From a checkpoint of a small transformer trained on Wikipedia.
Size: width 768, 238M parameters.
Architecture: untied embeddings, local attention windows, LayerScale.
Each number is 200 + 20 x the weight over its row's rms, rounded and kept within 0 to 999. Layers, rows and columns count from 0. The size before them is the row's rms in percent of the matrix's.

# layer 2 attention query, 768x768, rms 0.0335, rows 525-575, columns 128-191
084,216,217,157,175,199,157,157,168,169,226,197,191,214,241,174,197,209,172,170,170,210,155,225,197,206,194,193,218,189,202,224,219,228,188,238,187,176,183,209,204,191,189,197,206,203,182,228,139,192,229,146,197,234,228,216,196,234,203,187,198,229,210,177,178
102,236,183,188,183,219,173,211,184,245,253,202,206,191,190,230,172,228,174,155,204,198,198,184,192,189,217,191,209,207,181,171,172,204,200,207,232,182,216,188,198,214,183,212,213,180,190,183,228,226,185,183,194,176,224,191,205,189,187,218,197,206,188,227,219
096,196,218,203,217,195,188,205,221,183,195,213,212,180,266,190,179,225,175,223,200,172,163,171,213,208,213,244,178,224,214,209,172,192,191,167,184,194,198,240,202,180,210,206,176,174,192,190,178,199,228,179,194,220,193,155,214,179,200,205,215,184,187,230,234
101,188,213,182,185,221,214,187,203,228,226,169,231,214,209,229,215,225,186,161,177,175,180,174,181,192,202,196,199,202,193,205,157,203,199,189,237,205,211,192,215,211,219,192,201,200,223,189,171,209,198,197,177,181,191,189,207,196,179,218,248,177,193,164,195
105,226,205,188,193,216,198,199,228,223,156,199,176,181,235,187,194,201,196,178,180,156,219,184,237,193,204,205,160,215,199,203,193,213,195,200,178,222,197,208,192,186,205,194,201,216,204,209,196,213,175,180,188,201,206,219,158,190,181,214,216,219,234,219,184
103,201,211,181,203,168,219,206,185,189,211,231,203,199,218,191,191,198,246,198,230,194,151,202,203,162,227,206,195,202,203,173,201,182,192,211,206,178,228,194,195,211,163,211,158,187,221,235,181,178,228,197,196,195,198,220,180,204,192,203,217,196,217,167,179
101,228,221,195,191,190,192,175,194,224,190,199,211,191,166,226,172,184,195,226,179,201,212,166,186,201,222,230,184,235,193,240,207,180,214,209,186,182,243,243,182,235,219,190,201,224,168,178,219,192,204,228,218,213,218,203,206,175,187,160,205,185,194,213,212
105,180,217,200,158,200,204,208,201,231,197,179,177,141,209,213,171,248,181,190,180,203,212,214,168,205,204,211,205,209,210,187,215,191,182,194,222,210,216,189,197,242,204,177,202,196,171,202,234,204,202,192,212,185,204,228,152,165,186,192,206,204,186,190,222
106,196,170,219,193,203,214,228,196,198,229,211,173,201,158,218,211,206,191,182,172,212,203,198,200,219,211,261,216,228,207,200,203,235,188,202,192,172,190,192,183,189,181,186,204,189,191,217,235,201,200,197,201,205,209,201,192,214,220,194,206,169,187,216,214
104,236,200,219,212,231,214,184,174,219,215,187,216,216,192,165,194,190,215,180,205,208,184,191,183,193,194,199,195,197,199,215,184,210,216,158,214,173,213,227,211,192,200,190,193,199,190,206,185,197,177,219,242,187,191,191,188,197,207,165,216,196,203,205,248
100,195,156,202,189,169,173,216,199,195,200,230,181,195,191,169,183,172,172,238,192,216,192,179,189,201,175,203,183,230,221,217,193,219,179,174,216,201,191,223,190,220,195,192,211,163,191,208,189,207,198,191,213,177,187,166,204,243,205,161,220,186,174,191,169
104,206,172,184,159,209,178,208,241,231,231,214,182,197,197,213,218,230,238,231,190,219,181,195,182,202,200,163,180,197,226,219,208,188,238,209,219,202,205,204,197,208,226,199,207,217,166,189,207,188,152,178,188,214,199,193,194,215,200,231,184,208,190,177,193
102,215,219,169,228,185,219,185,216,202,207,201,223,179,201,224,200,201,206,229,222,184,219,213,200,136,214,211,216,196,184,174,199,174,212,202,182,206,216,180,213,209,184,225,206,196,194,188,176,186,173,175,173,186,217,207,229,219,246,214,169,200,186,178,193
106,174,172,198,186,202,232,197,200,202,204,203,222,190,254,221,173,181,190,197,190,202,209,202,219,220,193,166,208,234,210,177,212,214,184,206,197,236,213,214,213,188,176,207,222,204,210,186,230,212,191,208,210,179,205,215,203,191,205,224,158,191,207,217,208
104,208,184,215,198,193,228,199,169,209,216,209,208,208,222,181,220,190,180,244,209,206,193,167,217,203,205,230,207,187,199,200,199,228,234,236,186,198,207,173,204,197,185,237,201,166,229,228,188,197,206,188,218,205,215,189,217,195,219,177,228,150,217,204,227
101,173,183,177,189,208,198,210,181,210,208,206,195,226,198,188,199,199,214,216,221,193,229,239,200,193,220,165,209,172,235,233,213,163,213,197,179,196,184,195,174,202,211,144,227,209,203,204,168,199,241,208,218,196,191,243,221,231,174,212,210,175,217,204,214
098,209,214,214,182,177,191,219,222,215,179,200,197,236,198,233,167,202,179,190,208,206,196,176,220,183,194,192,218,168,200,196,219,166,207,191,207,201,209,205,227,176,190,188,172,211,208,201,188,186,218,187,207,197,240,231,196,229,217,210,204,183,203,197,242
099,237,214,180,177,177,206,180,194,216,197,155,226,222,172,189,176,214,203,190,203,197,235,222,200,231,225,198,236,213,234,180,197,207,184,212,220,240,190,208,191,190,220,201,206,184,193,221,195,192,171,180,198,181,190,175,201,212,222,226,183,148,213,184,182
101,200,208,178,222,205,191,198,205,199,172,206,171,220,168,193,179,165,197,157,219,173,161,194,194,170,193,180,227,188,200,203,182,173,198,184,179,209,186,202,181,172,204,181,239,209,184,220,166,201,197,180,218,188,188,245,201,191,183,215,226,155,200,196,237
103,172,220,225,227,217,199,235,218,210,189,228,217,237,177,190,205,177,194,189,155,219,202,193,221,209,207,179,238,180,204,176,219,187,196,218,174,201,206,173,207,202,185,188,213,204,191,226,195,182,211,206,206,186,218,207,199,180,232,221,176,199,240,173,216
099,179,196,170,191,227,210,216,214,204,194,186,176,178,192,207,229,175,210,206,208,224,224,203,197,176,198,191,183,158,187,198,187,205,188,169,197,197,176,235,175,207,233,196,201,177,215,195,143,220,182,165,211,218,172,185,241,222,216,211,212,170,182,205,183
107,214,154,206,174,185,199,217,199,176,176,171,220,194,244,202,186,221,201,176,199,206,202,181,194,179,175,182,183,224,187,225,204,206,229,242,232,191,181,205,175,194,179,186,181,219,184,173,231,199,223,202,225,186,189,225,150,218,199,209,173,224,241,203,210
102,225,222,210,194,189,213,224,218,231,198,219,236,189,206,230,207,185,222,193,206,232,169,204,199,196,173,249,177,229,204,219,188,189,177,213,185,206,199,193,227,213,218,211,185,205,193,190,238,185,208,216,187,206,221,160,179,179,205,196,185,187,194,166,179
105,188,204,179,195,231,204,185,187,208,167,230,185,239,189,226,220,172,193,206,184,219,176,202,187,185,222,207,172,215,187,184,178,202,171,212,202,171,201,238,221,206,218,214,219,185,210,189,165,213,211,188,204,212,199,198,150,192,219,208,205,219,161,220,181
107,185,209,198,239,207,164,193,217,192,231,195,175,209,161,257,213,226,238,173,200,233,219,180,238,212,197,174,204,199,165,189,196,180,212,203,183,202,215,183,191,187,194,202,187,194,221,187,218,218,194,191,215,216,188,174,202,203,203,185,198,220,218,195,182
101,220,233,223,187,190,197,225,204,205,193,192,202,192,206,200,187,212,191,215,181,227,190,235,219,223,210,224,227,218,196,185,183,196,186,199,199,215,192,224,187,197,202,199,227,193,186,214,176,175,180,199,184,146,168,203,188,208,205,210,213,209,215,207,178
104,209,169,184,186,214,175,219,141,167,185,195,223,190,221,192,174,193,223,208,214,220,183,209,162,198,202,220,192,196,222,199,192,215,203,163,217,165,185,200,221,214,207,186,160,214,207,199,224,178,181,255,174,194,203,234,219,194,193,193,221,171,196,212,199
105,183,161,205,215,215,163,207,185,189,161,202,240,166,221,194,183,241,164,215,191,203,221,171,227,159,173,169,213,195,221,188,198,205,202,195,200,187,219,208,171,206,184,190,182,176,258,197,190,182,206,185,186,263,177,193,166,218,213,182,226,210,200,220,226
107,164,201,195,196,183,213,215,203,243,206,189,202,157,202,181,202,190,239,200,208,174,188,193,204,224,186,201,199,183,164,198,165,223,171,200,184,179,182,225,203,150,203,177,197,220,191,228,158,202,189,141,230,202,171,215,191,179,199,165,242,193,195,216,177
102,217,197,206,200,221,169,181,245,219,228,190,186,199,229,164,201,214,221,169,214,202,206,200,187,182,219,210,189,180,208,217,222,184,213,212,242,204,230,209,199,189,185,237,178,225,204,209,218,223,204,203,174,193,228,235,201,213,216,214,201,169,244,219,208
096,200,205,171,201,156,189,219,229,231,200,195,191,205,201,135,187,199,192,191,216,170,211,224,222,182,206,195,161,232,215,201,212,229,195,231,208,175,189,197,218,191,222,154,235,197,240,208,181,188,180,195,213,183,247,197,181,228,186,214,215,181,179,240,181
102,230,185,209,190,192,241,191,221,209,193,203,194,206,203,231,230,168,189,164,208,188,207,226,215,223,194,206,190,204,187,207,178,203,222,159,195,245,159,233,215,180,203,209,198,189,187,234,166,235,197,218,198,177,213,190,177,181,194,198,192,179,221,183,204
099,195,192,209,192,182,190,201,174,188,211,172,202,219,238,152,207,216,212,225,196,194,196,201,170,213,181,178,198,156,212,193,207,229,212,250,206,242,214,226,227,190,196,188,194,207,209,205,194,196,213,191,224,149,205,210,209,194,202,195,208,210,182,163,172
102,208,211,209,191,181,240,199,198,174,195,188,172,205,237,197,169,226,175,186,179,179,188,229,196,206,217,218,225,170,214,188,196,231,207,217,172,216,221,181,174,165,209,181,224,209,184,211,183,222,201,202,211,166,183,226,184,194,179,211,192,210,180,238,195
110,206,183,185,221,176,204,214,200,233,172,210,187,182,181,227,193,197,198,206,163,197,220,178,213,183,206,195,199,225,200,227,181,194,215,177,217,202,223,159,213,203,165,253,202,185,214,180,177,225,173,203,158,225,199,186,187,210,206,222,188,243,221,186,163
110,229,191,223,200,229,201,232,234,196,191,188,186,199,271,187,199,178,168,194,191,187,192,215,179,205,215,193,229,216,176,212,198,210,169,185,181,194,193,195,193,193,199,197,208,220,178,165,188,206,213,217,188,224,178,220,190,191,201,200,216,192,212,215,188
105,206,188,207,213,228,194,228,205,197,200,212,229,205,231,203,175,236,184,195,195,196,221,183,184,227,188,193,206,226,180,209,197,178,207,228,176,178,225,232,204,198,203,232,229,201,192,197,201,222,191,183,205,205,199,176,192,186,196,239,238,172,172,190,212
107,227,190,203,214,234,163,174,212,191,207,157,217,221,209,172,203,243,179,224,204,242,189,171,214,218,188,187,201,209,198,244,167,168,193,200,206,192,214,235,197,212,206,186,212,213,168,168,208,198,204,192,166,201,188,236,218,193,189,232,212,194,213,171,174
103,227,195,180,229,213,201,201,199,149,219,177,216,192,185,213,196,209,187,168,170,214,206,200,186,184,210,184,191,204,195,210,213,163,200,184,217,207,180,198,183,197,189,185,225,213,215,195,176,190,213,180,239,186,225,228,163,212,217,209,245,216,196,204,194
102,198,168,207,177,236,177,229,188,194,205,180,224,216,174,212,184,180,190,187,199,171,191,183,231,206,200,241,193,174,205,180,212,202,184,189,170,208,176,233,206,201,189,204,221,195,201,219,205,190,222,195,166,215,190,215,196,211,233,196,193,184,208,192,190
102,214,172,197,230,184,196,186,215,240,206,188,222,194,204,164,214,181,209,207,194,178,194,211,197,192,190,196,216,182,204,200,203,205,160,194,201,181,183,207,170,198,184,176,210,187,190,205,194,184,182,215,179,202,183,191,201,220,196,203,234,221,169,253,211
102,190,189,152,228,176,171,187,174,186,179,216,194,201,209,192,213,182,189,173,224,177,156,213,180,173,191,183,148,200,211,187,215,166,179,225,182,197,219,180,191,176,169,177,185,201,192,222,197,184,237,214,219,180,215,214,186,223,189,197,197,184,203,210,187
100,204,196,190,200,252,214,158,210,178,211,160,206,211,196,225,208,214,227,244,207,252,209,211,193,204,156,207,196,207,191,185,180,198,206,231,175,231,215,202,177,198,181,210,166,187,216,221,180,214,222,201,199,192,202,224,230,166,214,201,205,192,205,200,169
104,228,197,196,199,173,209,207,228,191,236,206,190,154,199,213,191,165,226,179,186,157,229,167,191,215,215,236,204,202,172,183,196,219,249,208,225,210,222,165,172,228,200,190,196,183,207,204,197,194,204,220,202,176,181,213,201,194,189,198,178,219,199,202,204
107,238,194,187,220,167,211,216,171,191,215,187,207,212,227,212,235,159,241,214,195,229,188,197,209,218,212,195,152,193,157,197,191,197,186,205,229,152,199,185,193,235,197,229,195,203,207,193,220,204,217,190,181,185,163,168,207,186,200,183,218,191,205,198,168
107,194,222,200,241,199,181,187,205,213,198,211,214,194,180,194,189,214,210,175,170,230,204,206,213,208,214,209,190,203,235,212,195,182,231,159,171,200,175,186,209,181,160,236,203,214,184,188,202,193,202,218,205,187,220,199,187,219,226,176,204,217,202,185,196
103,218,174,201,219,202,196,194,216,194,201,220,148,190,213,207,160,168,185,194,195,202,218,188,183,217,177,182,226,206,194,221,197,212,200,179,178,206,182,255,189,229,244,194,228,167,216,177,241,203,197,193,190,230,198,172,195,185,221,194,215,145,184,186,189
105,177,218,189,221,204,208,195,211,183,223,173,226,189,171,192,182,195,171,217,190,184,207,197,234,202,212,202,195,184,204,227,182,218,203,219,228,199,225,196,194,230,197,197,188,222,203,189,197,233,187,173,198,226,224,193,170,192,205,190,230,188,186,154,182
100,174,227,206,188,177,246,196,206,214,177,199,221,191,173,175,195,199,149,212,202,240,207,220,184,178,161,201,226,224,182,227,192,232,193,188,189,191,194,196,236,192,183,190,189,191,179,165,200,224,242,176,214,232,220,193,214,231,174,218,181,169,160,214,175
102,189,206,234,205,214,166,194,193,188,197,222,216,200,169,217,185,226,237,204,167,184,208,199,206,185,205,184,209,187,232,192,206,180,196,193,230,200,185,188,208,197,186,193,204,211,175,185,217,219,198,184,200,216,230,196,204,191,182,193,227,199,238,207,247
104,209,183,179,172,222,192,201,221,202,169,184,164,206,208,158,216,209,227,196,228,227,220,176,202,194,221,210,181,213,183,197,205,210,190,212,187,191,199,216,210,188,173,191,187,225,197,184,187,219,192,230,253,231,211,204,197,193,233,200,242,188,184,209,192
# layer 2 attention key, 768x768, rms 0.0334, rows 525-575, columns 128-191
098,186,184,210,194,216,230,188,176,220,234,201,190,182,143,215,230,200,188,181,207,236,203,232,206,184,226,160,207,218,206,215,181,196,195,202,206,204,156,205,213,202,190,216,179,199,180,165,230,201,228,193,161,185,210,181,205,199,230,202,232,194,231,181,193
092,197,188,180,215,190,203,209,184,199,202,179,199,210,197,228,197,185,178,194,155,190,180,221,195,206,202,207,169,174,227,198,224,237,189,194,212,201,174,194,199,232,219,195,229,228,181,147,182,206,233,214,217,257,188,160,200,209,209,218,188,167,220,219,207
101,243,180,197,224,167,203,181,169,206,221,195,190,214,213,228,211,192,219,191,181,228,199,191,222,177,183,169,205,214,175,252,203,225,167,175,171,184,180,192,251,220,199,207,211,195,227,211,200,161,251,216,209,187,208,198,174,244,193,223,185,160,182,208,152
100,227,176,216,184,196,197,208,216,190,189,221,211,186,227,216,213,176,225,192,197,222,220,208,201,188,220,208,192,164,218,181,188,193,206,180,153,158,194,212,186,183,202,189,156,176,243,182,199,215,212,131,225,203,187,212,204,187,179,192,179,194,214,213,183
102,179,217,210,224,189,181,235,206,198,195,179,214,210,176,194,232,213,213,251,215,219,196,210,221,216,195,213,189,181,217,243,242,207,183,181,184,193,219,189,218,200,181,208,216,194,187,234,221,225,210,223,221,231,184,202,170,212,196,190,182,219,197,189,215
103,167,194,177,180,192,210,228,195,186,208,174,213,202,213,209,181,215,165,233,204,191,216,218,210,218,187,198,240,193,203,173,187,202,201,215,215,186,213,218,210,182,205,194,183,187,150,181,242,190,224,189,174,194,181,213,205,181,171,218,209,199,218,159,206
099,209,173,206,203,222,182,216,225,188,182,217,205,228,198,212,242,190,166,188,200,232,182,193,212,219,187,197,203,181,219,173,209,211,216,248,189,196,265,180,213,192,226,201,223,224,200,183,164,187,194,191,209,208,154,193,215,228,206,172,231,217,215,198,185
106,188,188,206,225,205,173,178,187,175,183,176,208,213,187,194,205,192,219,228,189,220,204,210,195,187,212,229,190,197,201,198,201,204,209,212,189,234,180,152,194,197,194,179,163,198,167,159,157,233,176,225,188,182,223,180,209,235,203,216,199,220,195,198,193
104,197,176,224,212,198,188,182,188,222,203,190,186,170,204,253,210,174,188,184,222,201,212,183,227,209,226,173,226,158,195,188,213,205,203,185,228,175,179,203,178,199,199,215,215,176,182,190,199,202,212,199,199,217,186,177,188,196,197,165,199,235,221,172,200
103,208,190,186,189,176,219,191,195,174,233,213,203,211,192,199,204,188,199,227,186,202,203,211,200,181,195,169,210,184,192,212,206,210,221,200,191,199,194,220,198,204,194,219,219,198,194,221,228,203,221,157,212,197,207,187,184,226,196,226,190,241,188,193,162
097,181,198,212,200,215,210,199,209,232,199,185,174,178,169,180,251,230,215,146,182,193,203,173,203,212,200,213,214,232,168,192,179,168,239,222,181,189,224,193,180,216,237,221,185,186,162,213,218,213,205,200,224,233,197,190,218,204,209,210,197,207,222,220,231
100,199,230,212,187,224,187,220,188,216,193,197,231,224,176,202,201,191,192,185,195,174,204,187,221,228,194,209,187,198,178,176,229,239,189,193,180,202,173,173,228,184,206,199,184,192,197,213,162,219,178,219,192,186,199,194,190,199,222,212,207,170,222,227,236
100,192,211,210,190,189,200,200,214,195,188,228,186,223,189,175,206,158,209,179,172,187,218,215,211,249,194,221,182,197,191,208,192,207,226,229,201,209,180,198,212,196,192,208,232,218,175,218,160,228,182,187,158,205,194,217,175,173,199,234,204,160,209,200,175
103,217,204,223,218,245,202,226,178,205,225,215,199,199,215,205,202,210,192,222,217,190,201,197,160,216,224,214,202,212,173,175,205,179,217,165,222,236,195,169,192,225,190,210,198,186,216,202,151,217,210,224,209,187,184,182,210,182,223,212,206,194,195,210,189
101,211,211,204,192,162,210,213,200,165,199,209,204,223,197,216,177,179,204,192,205,158,198,213,210,231,184,173,223,236,207,208,190,160,158,193,225,202,216,181,205,193,193,205,221,218,213,180,208,202,203,202,202,212,188,215,179,142,196,184,196,209,172,160,194
101,212,211,194,192,191,168,171,177,198,205,190,228,206,191,161,169,210,196,175,208,223,191,223,215,218,210,211,192,206,181,217,165,212,224,200,206,184,191,188,200,216,206,225,210,206,190,206,194,204,175,243,167,200,213,192,173,216,223,180,194,244,206,173,197
096,229,184,203,216,224,226,229,213,184,205,170,202,213,194,212,181,205,172,196,231,205,211,182,212,209,198,209,170,189,201,226,191,208,231,200,197,219,218,207,203,197,205,188,205,191,178,208,203,217,225,230,218,188,231,192,228,182,210,201,199,215,204,205,177
103,178,211,191,220,205,219,197,187,186,213,233,166,170,181,216,199,197,188,186,188,189,178,201,194,212,200,205,197,194,186,233,179,174,223,195,179,177,227,178,216,194,196,176,182,190,237,206,198,156,205,200,187,199,200,190,210,193,235,205,247,193,210,223,230
102,212,229,218,226,184,186,193,205,204,210,191,198,228,213,191,221,231,209,215,187,165,200,182,231,186,200,179,194,186,194,216,210,196,187,204,212,214,208,213,204,236,218,225,218,211,172,213,212,208,202,203,222,217,187,207,166,207,194,243,171,233,208,178,210
101,170,187,191,194,188,202,185,202,162,187,199,189,176,227,216,198,200,195,242,212,183,178,200,218,200,194,190,189,206,193,172,204,207,220,195,226,196,219,191,193,173,233,207,214,165,193,165,188,254,195,221,187,198,199,206,206,200,200,196,206,197,175,185,221
099,181,209,198,221,231,245,230,210,202,245,226,161,203,209,238,198,219,185,171,213,180,194,196,184,206,214,196,193,208,186,220,194,201,221,216,213,192,226,201,181,248,211,173,230,217,234,234,231,203,206,210,204,195,207,213,198,191,192,225,208,237,217,187,217
105,205,244,189,175,209,180,198,222,204,177,203,195,201,196,205,220,210,217,210,209,185,195,230,199,202,206,253,211,177,190,178,194,187,187,186,206,182,188,223,197,201,218,201,138,183,188,239,171,182,215,226,186,219,213,214,208,180,203,202,201,191,175,183,200
104,221,154,184,202,197,190,214,199,180,209,168,173,215,173,229,220,202,176,205,177,180,208,211,234,195,182,197,185,193,224,216,192,196,191,201,190,159,192,189,205,173,166,227,230,183,205,242,206,217,199,159,202,189,244,204,226,190,219,240,226,174,214,179,195
103,207,204,218,209,197,217,196,220,222,195,216,211,140,177,183,213,201,201,205,217,185,200,201,221,192,225,167,193,195,193,227,187,197,202,186,213,191,178,226,197,155,206,234,200,188,198,193,217,190,210,192,175,176,214,204,251,183,254,171,180,200,244,212,198
104,198,192,171,200,200,163,163,170,218,163,178,147,186,209,209,163,183,199,193,214,191,182,163,218,219,163,201,214,200,225,195,198,194,209,192,218,215,201,251,207,177,184,224,211,231,207,210,223,192,189,225,188,188,189,218,205,194,222,183,190,206,208,193,203
099,214,207,242,176,201,164,218,205,209,238,199,196,204,186,195,185,213,249,231,207,212,202,181,181,173,195,175,209,217,186,200,190,197,201,192,238,183,197,192,209,221,199,199,201,175,206,202,186,241,183,205,189,227,203,173,175,209,152,203,222,178,176,213,216
102,222,206,218,214,159,166,218,174,226,194,255,181,209,214,194,212,190,185,202,217,209,179,201,224,221,197,224,185,184,221,200,205,177,173,249,208,221,206,177,213,210,184,216,214,208,204,232,206,208,218,188,156,191,210,208,135,209,215,201,186,204,164,156,205
101,224,198,211,197,205,206,185,178,201,232,193,183,209,233,211,212,170,211,222,179,195,162,196,201,197,202,203,215,212,207,223,211,183,209,177,174,203,180,243,229,201,173,178,201,206,157,215,203,214,205,173,203,195,210,177,184,233,194,224,175,202,204,225,226
106,205,244,208,196,234,212,230,201,184,185,221,181,127,238,207,179,211,184,171,214,249,217,218,223,156,203,205,194,196,219,194,195,161,223,211,205,194,178,227,211,243,251,224,177,206,201,176,210,191,203,195,210,182,258,194,206,180,196,174,196,220,243,177,199
103,196,193,221,203,204,241,220,169,193,173,203,209,192,190,193,223,169,152,194,168,230,181,202,179,205,173,210,188,220,193,173,217,192,202,223,159,216,212,221,208,207,199,184,200,224,194,199,227,226,214,194,221,170,175,222,178,187,176,211,174,191,180,184,205
095,179,159,184,209,230,185,179,208,181,196,197,204,226,212,191,193,191,240,191,149,192,224,194,187,206,206,173,201,191,208,199,183,208,215,191,186,186,157,200,188,194,209,200,226,242,180,134,186,209,186,207,174,190,198,215,187,215,206,180,241,170,185,162,213
103,197,204,220,197,217,171,188,177,226,167,212,200,189,176,207,224,205,183,238,168,198,187,198,213,182,188,160,178,197,215,188,167,223,183,206,200,216,212,178,194,200,190,180,199,198,240,185,229,205,185,170,197,212,185,204,176,190,227,198,252,213,177,192,211
103,192,188,216,187,194,183,199,222,176,178,227,184,182,208,180,177,152,181,191,212,224,201,209,196,182,160,216,221,231,181,186,239,250,211,204,170,195,224,190,193,222,206,203,217,182,205,231,224,201,223,194,189,231,216,219,174,180,207,246,206,209,206,224,219
103,200,208,210,204,202,224,210,258,188,177,201,208,198,232,232,206,193,217,209,208,244,170,168,166,209,172,197,210,206,215,216,216,190,192,198,210,208,215,184,213,219,196,241,212,195,232,186,228,221,209,198,217,228,186,190,199,213,233,217,192,190,165,203,187
106,192,200,215,184,240,182,166,161,191,205,200,196,182,186,173,231,203,241,185,195,220,233,201,183,193,196,187,183,229,183,176,223,189,225,224,185,191,222,199,174,195,208,188,213,203,206,204,227,200,180,168,225,166,188,207,221,192,169,207,193,209,191,179,208
108,224,214,192,176,199,209,181,215,172,192,214,200,176,219,227,214,219,196,234,213,213,190,214,189,223,216,205,169,189,163,203,221,174,172,171,180,176,163,212,182,224,200,203,200,209,194,209,222,192,224,218,206,181,233,198,181,214,201,211,221,209,215,191,187
103,198,203,230,217,209,207,176,228,176,212,182,179,211,200,196,223,213,227,196,177,188,174,221,190,169,200,181,210,193,208,201,217,156,198,178,238,176,200,217,198,184,212,207,204,179,224,179,193,188,216,207,200,199,218,197,236,200,197,216,214,249,223,169,232
100,216,167,189,188,176,180,182,180,194,206,203,223,191,236,182,228,182,250,233,200,210,228,233,191,191,216,215,172,208,194,198,231,197,214,198,197,227,189,204,191,181,195,157,215,174,218,218,185,227,215,197,196,200,141,206,209,201,193,224,209,228,211,201,213
101,181,214,192,160,168,193,192,201,200,178,182,204,188,201,205,191,196,197,228,194,187,223,222,235,201,198,180,191,184,190,229,187,214,184,261,163,167,210,219,182,204,210,193,202,192,212,215,238,215,224,176,175,173,204,190,235,204,222,180,172,161,181,211,237
104,181,202,178,180,170,203,234,188,184,202,196,216,197,174,218,195,215,207,220,190,221,219,185,193,197,219,201,218,226,190,190,209,197,195,215,236,199,212,172,172,203,184,163,197,207,207,213,231,169,193,169,203,235,213,201,206,209,191,215,142,171,217,195,231
102,173,181,216,174,214,179,209,191,212,229,196,214,196,244,187,228,179,206,146,192,178,196,230,218,209,201,196,177,190,152,195,221,188,211,219,213,208,203,200,221,225,193,187,168,187,200,191,198,216,224,209,190,177,195,210,189,197,225,194,195,176,206,189,207
101,181,221,209,226,204,218,209,201,243,230,190,200,180,203,184,199,218,216,210,195,195,209,201,185,208,229,173,211,151,175,207,186,208,170,176,200,205,220,194,227,187,181,205,181,199,152,223,218,189,202,191,186,225,229,228,201,176,227,222,206,191,212,210,215
095,191,242,229,225,213,156,222,205,221,167,224,223,188,217,159,180,180,216,201,172,184,168,198,176,224,223,178,178,192,208,194,200,211,182,204,192,208,201,180,191,160,207,213,203,213,185,193,154,196,193,181,210,235,215,222,182,208,189,178,178,224,217,199,227
100,197,217,189,182,220,185,232,219,192,202,204,194,223,189,189,189,178,201,186,222,241,212,234,199,168,187,175,222,195,195,202,196,184,185,149,168,206,186,190,191,208,217,192,225,196,170,228,197,213,196,226,131,171,185,197,204,219,184,194,204,138,196,195,214
104,173,210,210,205,221,209,177,229,198,195,199,173,192,203,174,208,210,164,203,194,182,173,206,216,206,189,190,242,156,202,176,201,222,216,198,191,188,174,195,189,147,177,186,195,219,196,176,203,241,214,231,214,181,197,173,157,230,189,212,233,156,208,191,220
101,198,198,204,181,189,170,215,178,198,174,205,220,201,177,209,219,192,229,225,208,181,209,190,203,233,214,195,207,224,182,199,185,222,191,240,220,200,250,227,211,227,244,210,233,177,218,193,219,197,204,225,211,196,195,194,206,175,176,219,208,201,189,235,153
107,222,203,215,204,191,225,183,221,194,162,194,186,181,200,191,231,217,190,180,173,229,198,219,198,204,192,212,218,232,179,217,187,192,159,202,195,192,209,176,194,190,173,210,190,185,182,208,186,196,192,193,198,212,182,160,151,173,214,198,161,233,199,225,213
106,200,211,217,213,186,194,214,185,202,169,195,189,178,206,218,229,203,204,184,182,199,185,216,220,232,201,234,160,196,206,236,186,190,173,201,184,172,219,196,212,230,172,206,189,197,235,201,200,176,181,197,194,213,189,210,175,187,220,194,202,245,227,225,180
104,193,212,195,196,195,215,232,172,209,222,214,194,215,229,253,178,235,202,170,198,174,194,213,231,177,230,219,199,175,170,162,186,196,168,166,176,180,202,205,209,206,197,211,177,180,205,219,218,192,189,249,181,216,187,201,148,181,215,204,185,206,215,190,194
101,167,189,147,206,220,192,191,178,188,212,208,215,175,191,197,206,196,238,216,170,206,187,212,188,177,221,200,199,163,198,205,187,226,189,265,172,193,219,196,192,165,153,190,212,219,206,209,184,196,175,207,211,228,218,169,219,211,217,212,175,204,187,164,201
101,173,235,171,228,172,226,171,173,248,195,199,171,162,211,192,184,179,201,175,194,217,208,207,216,246,197,190,203,199,216,212,197,201,218,181,238,219,180,209,213,225,218,194,229,188,165,194,190,184,185,203,197,210,194,202,196,171,177,182,191,150,228,197,194
# layer 2 attention value, 768x768, rms 0.0334, rows 512-515, columns 128-191
099,162,166,179,185,179,190,177,166,225,216,175,192,187,182,194,196,181,201,211,189,225,197,184,222,224,192,208,196,209,207,212,193,183,182,162,194,224,193,202,211,188,212,228,221,213,220,168,208,206,222,216,179,220,199,199,218,193,138,187,203,182,208,234,189
092,185,211,203,221,154,196,172,173,206,198,205,167,205,183,209,199,201,177,216,199,178,214,214,179,251,209,220,178,179,189,161,208,208,164,160,213,210,203,177,209,216,218,238,205,242,188,206,239,199,178,207,177,215,194,198,192,211,205,208,221,216,183,226,216
091,195,199,201,199,215,228,192,203,241,213,211,212,251,249,204,186,201,159,195,211,192,202,183,199,179,197,212,192,184,196,184,208,200,210,180,162,224,219,188,167,222,216,199,232,176,195,203,177,199,189,202,163,184,184,194,216,227,168,225,222,191,196,200,184
096,174,187,216,192,216,176,199,203,194,176,199,207,224,209,196,251,208,187,173,200,199,182,206,201,181,162,198,167,196,173,182,229,231,185,214,189,222,211,173,191,218,192,184,210,184,186,232,231,216,191,223,222,224,184,228,212,200,230,192,228,180,202,204,202
# layer 2 attention output (transposed), 768x768, rms 0.0579, rows 512-514, columns 128-191
096,227,236,208,225,217,228,202,242,203,143,213,170,220,181,216,183,195,231,146,219,212,207,186,193,218,176,176,188,175,204,225,190,204,192,184,181,218,207,170,234,195,231,191,169,196,196,214,178,220,157,191,224,205,182,212,189,208,201,236,155,225,236,173,194
087,214,199,174,200,239,224,174,207,200,146,212,216,189,170,224,198,187,205,215,207,240,160,214,214,176,207,171,190,219,180,201,204,248,222,219,191,205,195,218,220,180,162,170,154,194,168,189,172,242,205,156,193,208,200,206,219,198,189,203,137,199,205,226,208
089,219,223,202,195,208,171,170,202,188,210,203,202,158,164,208,214,198,178,193,195,207,208,207,177,210,220,180,181,213,183,181,199,217,174,228,163,188,154,198,203,188,202,236,211,179,226,179,235,208,239,196,195,184,201,199,185,204,211,196,205,193,206,226,206